config.toml
d_model = 128
head_dim = 64
norm = "layernorm"
norm_eps = 1e-06
qk_norm = true
attn_scale = 0.125
bias = "none"
tie_embeddings = true
parallel_block = false
grad_clip = 1.0
decay_fraction = 1.0
final_lr_fraction = 0.0
Each number is 200 + 40 x the weight over its row's rms, rounded and kept within 0 to 999. Layers, rows and columns count from 0. The size before them is the row's rms in percent of the matrix's.

# layer 6 MLP down (transposed), 320x128, rms 0.147, rows 307-319, columns 0-63
100,137,191,177,160,213,194,182,151,200,174,223,251,170,220,229,169,215,139,185,147,207,225,230,205,216,244,169,231,281,257,197,219,208,169,142,249,236,181,152,232,220,254,279,180,226,183,277,213,214,254,149,157,205,149,205,231,202,138,192,230,158,141,223,209
119,125,215,212,144,209,284,205,199,235,208,138,222,239,220,222,247,185,181,163,217,203,253,236,191,265,174,156,184,186,128,196,162,160,257,154,240,251,216,154,200,107,189,188,207,184,209,164,181,235,165,143,71,275,182,182,174,199,140,168,170,263,245,242,222
109,183,224,227,189,185,231,231,149,160,136,220,149,175,212,202,145,174,260,203,226,265,233,128,147,196,185,240,224,225,250,197,110,250,163,206,254,176,156,197,167,137,183,138,198,160,266,221,131,229,206,217,246,199,128,179,190,166,202,177,113,170,213,219,204
096,201,110,170,197,198,215,170,257,234,200,172,184,136,216,209,204,161,186,243,250,223,183,179,159,193,134,224,194,196,210,210,184,239,240,154,206,261,228,265,167,214,158,214,226,206,100,217,180,222,133,177,217,172,232,208,198,152,196,159,283,164,190,148,242
094,145,296,214,243,221,152,221,149,249,199,233,137,168,166,182,223,146,233,216,222,150,140,132,216,239,149,140,207,245,219,199,171,200,221,204,254,176,234,215,223,183,138,230,222,195,204,180,209,217,254,274,161,190,181,210,219,212,158,206,169,246,193,212,213
087,183,240,278,192,157,224,136,236,216,208,193,163,145,208,234,221,263,192,150,260,200,265,202,256,237,157,160,212,247,209,184,173,124,160,241,268,151,169,235,210,155,174,163,258,228,193,260,177,214,238,194,203,273,200,169,219,201,185,130,197,215,186,158,166
101,216,173,200,238,168,235,234,189,203,170,183,225,140,197,252,120,188,168,220,273,202,188,247,228,155,145,179,142,246,222,211,160,190,146,225,222,237,233,151,219,179,179,184,129,124,148,149,158,220,191,235,302,238,229,214,250,197,182,169,193,188,197,154,248
097,182,252,288,212,181,214,190,236,197,209,205,201,196,276,209,143,156,150,199,180,160,167,193,216,210,330,172,268,204,196,209,160,220,200,226,211,244,243,184,173,203,182,152,214,206,146,228,180,181,257,173,212,211,249,130,272,181,129,166,175,246,152,247,150
097,213,198,156,239,155,230,168,225,216,209,137,265,204,249,174,199,219,237,136,169,220,134,175,268,239,189,216,183,225,202,186,264,211,227,151,145,194,193,207,203,193,171,130,187,221,162,132,223,217,154,232,183,191,251,275,241,227,171,323,169,172,184,219,286
102,256,228,288,221,192,174,169,177,214,217,251,224,190,160,212,252,142,217,117,197,252,214,176,237,207,251,245,241,173,241,235,218,156,244,164,179,202,256,258,196,175,196,181,168,158,238,134,148,203,194,188,286,237,112,194,179,176,232,289,259,254,182,171,146
104,233,178,174,206,200,148,212,276,225,209,150,202,186,234,115,159,189,98,311,189,229,178,270,218,222,346,244,203,220,241,223,178,264,159,250,152,194,276,123,229,190,250,182,145,161,200,194,251,198,153,172,190,176,168,170,256,165,186,191,157,202,146,175,224
093,225,232,224,150,145,244,211,204,150,179,269,220,152,162,116,198,249,163,197,217,212,212,203,209,195,129,176,266,214,193,181,190,222,164,191,203,156,187,188,246,194,151,261,233,190,219,199,167,172,229,230,148,165,251,217,181,228,240,145,166,142,181,185,283
099,196,160,189,198,260,151,247,210,192,286,168,171,220,111,222,294,185,222,140,158,162,210,206,274,228,242,217,142,132,202,225,159,211,197,168,165,161,149,146,176,270,217,206,209,164,197,184,189,252,175,244,190,209,150,188,282,204,204,175,293,203,241,253,243
# layer 6 MLP gate, 320x128, rms 0.158, rows 308-319, columns 0-63
101,235,166,214,171,241,173,176,236,161,219,252,262,192,170,180,252,206,237,216,234,165,243,272,185,147,246,231,177,228,180,201,200,168,180,218,167,244,149,249,256,214,133,169,185,208,168,261,176,215,138,216,213,230,131,220,238,144,214,213,240,253,188,176,238
107,197,116,244,199,258,206,134,162,252,141,221,213,255,220,221,198,195,239,193,174,246,132,198,299,226,144,212,233,233,141,131,183,246,222,210,184,212,195,229,284,159,252,180,158,190,177,171,199,155,179,245,180,172,221,231,175,206,257,197,200,259,251,138,176
092,190,127,197,194,164,245,164,222,195,253,176,190,211,275,130,192,207,163,192,194,168,191,205,186,175,178,181,244,189,148,178,167,260,184,211,240,195,272,327,194,190,170,228,204,145,223,261,208,186,181,213,252,156,161,179,196,199,188,147,239,216,208,145,250
097,187,239,235,282,232,159,199,253,224,165,200,187,168,146,98,216,243,164,165,145,198,160,186,108,167,209,194,197,187,232,129,210,162,181,204,254,167,239,178,207,163,176,208,200,238,210,247,223,245,230,161,173,175,167,175,213,202,239,207,228,254,220,288,178
092,241,242,213,131,175,163,141,205,219,207,175,223,234,145,189,198,187,220,195,154,286,197,176,180,166,202,217,262,246,211,147,174,150,171,191,245,106,224,206,224,245,156,163,122,181,184,191,178,235,206,209,240,192,161,174,179,180,159,196,211,133,238,177,209
109,246,265,191,208,166,258,207,195,186,221,198,262,198,214,184,203,164,220,141,177,207,128,188,266,258,176,182,179,172,206,164,170,191,247,163,231,233,214,177,210,227,182,253,127,225,219,239,255,198,167,123,265,199,218,226,148,188,204,176,172,195,215,279,252
108,229,126,225,231,192,170,153,180,218,229,248,196,273,163,142,224,157,199,170,183,188,213,193,190,246,202,306,244,192,150,184,214,165,306,226,216,242,219,184,200,196,162,278,105,189,154,210,138,166,140,216,131,133,184,224,197,159,267,220,261,159,188,200,173
097,224,162,225,249,196,188,206,184,163,204,201,176,207,194,132,304,224,233,162,233,201,176,184,237,224,263,157,95,159,195,181,177,240,180,217,239,173,234,255,193,181,162,214,222,176,184,158,238,268,140,234,179,206,281,193,200,232,218,183,228,216,168,178,192
099,203,239,132,226,249,237,162,162,236,163,213,176,230,221,199,147,229,195,197,225,162,163,209,236,182,185,188,159,174,199,187,157,203,233,214,143,243,223,190,209,191,167,182,187,214,205,210,198,196,193,190,230,234,286,202,117,192,269,205,215,281,167,200,193
105,213,169,257,195,271,179,194,188,209,215,188,81,151,165,208,208,202,138,212,227,230,157,221,202,222,193,252,166,219,246,160,109,220,186,190,159,246,200,219,232,244,183,220,290,161,167,185,175,136,221,215,168,235,177,212,144,198,244,158,171,241,244,198,287
099,167,211,170,100,171,209,171,196,259,162,227,252,188,228,251,93,138,198,198,242,318,183,122,272,202,188,198,199,123,245,170,144,195,237,243,154,196,164,149,186,176,246,256,170,180,184,175,177,198,177,157,204,202,178,160,165,221,253,237,187,219,266,141,175
095,225,170,146,219,219,196,202,256,218,211,182,235,209,167,172,149,222,171,292,249,217,240,122,219,225,193,254,201,249,239,191,213,161,260,227,213,313,149,250,182,177,197,192,248,238,248,181,205,272,165,190,163,190,191,222,87,249,134,252,160,248,200,178,245
# layer 6 MLP up, 320x128, rms 0.16, rows 308-319, columns 0-63
112,238,215,226,130,222,203,132,237,228,242,189,234,130,183,173,221,114,248,197,262,189,154,224,238,251,191,188,203,276,176,182,182,235,198,226,239,209,205,207,257,252,227,173,122,170,212,227,178,169,174,188,118,184,159,240,141,134,62,235,204,223,224,238,148
105,153,143,221,163,230,202,189,249,175,192,187,206,280,235,142,161,231,211,186,167,219,201,144,144,255,216,171,155,217,183,146,146,217,166,235,251,189,176,202,243,197,259,174,290,155,159,120,171,283,202,234,227,155,238,199,196,211,146,190,224,165,159,179,222
097,159,170,246,231,196,171,184,196,119,213,262,259,239,222,145,241,182,200,175,251,270,172,195,157,168,167,217,166,163,160,192,184,173,162,213,202,176,249,152,188,183,195,156,178,140,198,205,231,190,139,137,185,160,226,231,184,257,237,208,193,301,123,233,206
093,160,240,177,282,132,187,294,262,230,229,299,221,206,173,216,223,189,209,255,146,243,276,207,230,136,262,175,213,202,135,172,224,195,231,160,240,204,243,240,296,179,176,248,173,229,224,176,186,200,102,176,155,253,140,227,158,150,262,202,206,218,177,230,160
090,218,215,185,217,293,205,294,160,159,268,269,215,266,168,146,208,189,257,147,123,229,216,284,179,245,146,226,212,229,185,233,261,271,237,145,188,176,250,301,199,218,205,145,211,97,238,225,211,194,169,228,143,199,211,224,161,190,209,183,174,182,205,194,209
099,234,197,168,250,246,299,172,210,166,212,179,239,262,206,248,253,163,183,194,138,207,162,197,169,223,143,180,178,174,163,206,213,160,225,221,192,204,300,159,197,171,144,196,196,146,193,218,222,229,205,241,244,220,198,226,180,173,182,266,185,157,197,160,209
100,135,337,211,235,192,195,217,195,147,197,238,282,170,183,239,257,173,209,256,191,235,194,253,189,177,203,180,283,195,188,148,273,168,137,286,188,253,189,153,150,150,234,181,193,118,191,215,228,228,228,148,198,251,230,179,133,172,147,266,237,194,225,233,188
098,160,142,160,219,241,143,173,141,167,141,207,103,160,132,254,233,229,267,226,118,218,227,263,166,235,162,193,203,174,228,166,200,194,255,152,214,193,217,196,199,182,190,141,175,126,178,188,160,222,283,122,198,256,209,180,217,191,189,235,142,228,116,293,231
107,152,177,154,248,146,180,152,168,139,161,211,168,199,183,269,217,168,200,152,228,145,222,139,196,129,254,190,251,222,194,216,169,225,117,258,227,184,235,173,220,187,240,261,168,211,205,220,197,179,219,168,256,180,235,225,198,172,258,220,234,239,142,209,201
098,237,150,211,225,231,179,213,184,239,240,228,127,151,182,236,182,176,139,116,212,138,180,204,174,123,235,125,172,123,228,187,179,158,196,203,222,167,217,143,251,167,213,217,260,218,195,148,170,141,250,232,221,213,176,162,218,165,167,190,215,232,295,188,260
096,186,240,256,231,139,144,268,252,210,225,193,240,203,206,147,134,156,144,181,189,121,203,191,228,201,161,269,225,189,187,158,235,247,168,164,202,256,186,159,185,206,272,230,158,244,224,164,157,160,157,194,257,208,186,161,173,187,195,200,191,232,331,225,168
093,205,208,203,267,200,204,291,242,197,172,153,181,172,119,195,181,235,222,218,221,193,238,212,230,154,205,107,184,190,258,158,181,154,191,255,233,219,216,231,212,181,146,227,156,239,193,185,282,168,219,142,169,212,200,154,271,177,164,137,205,225,175,242,177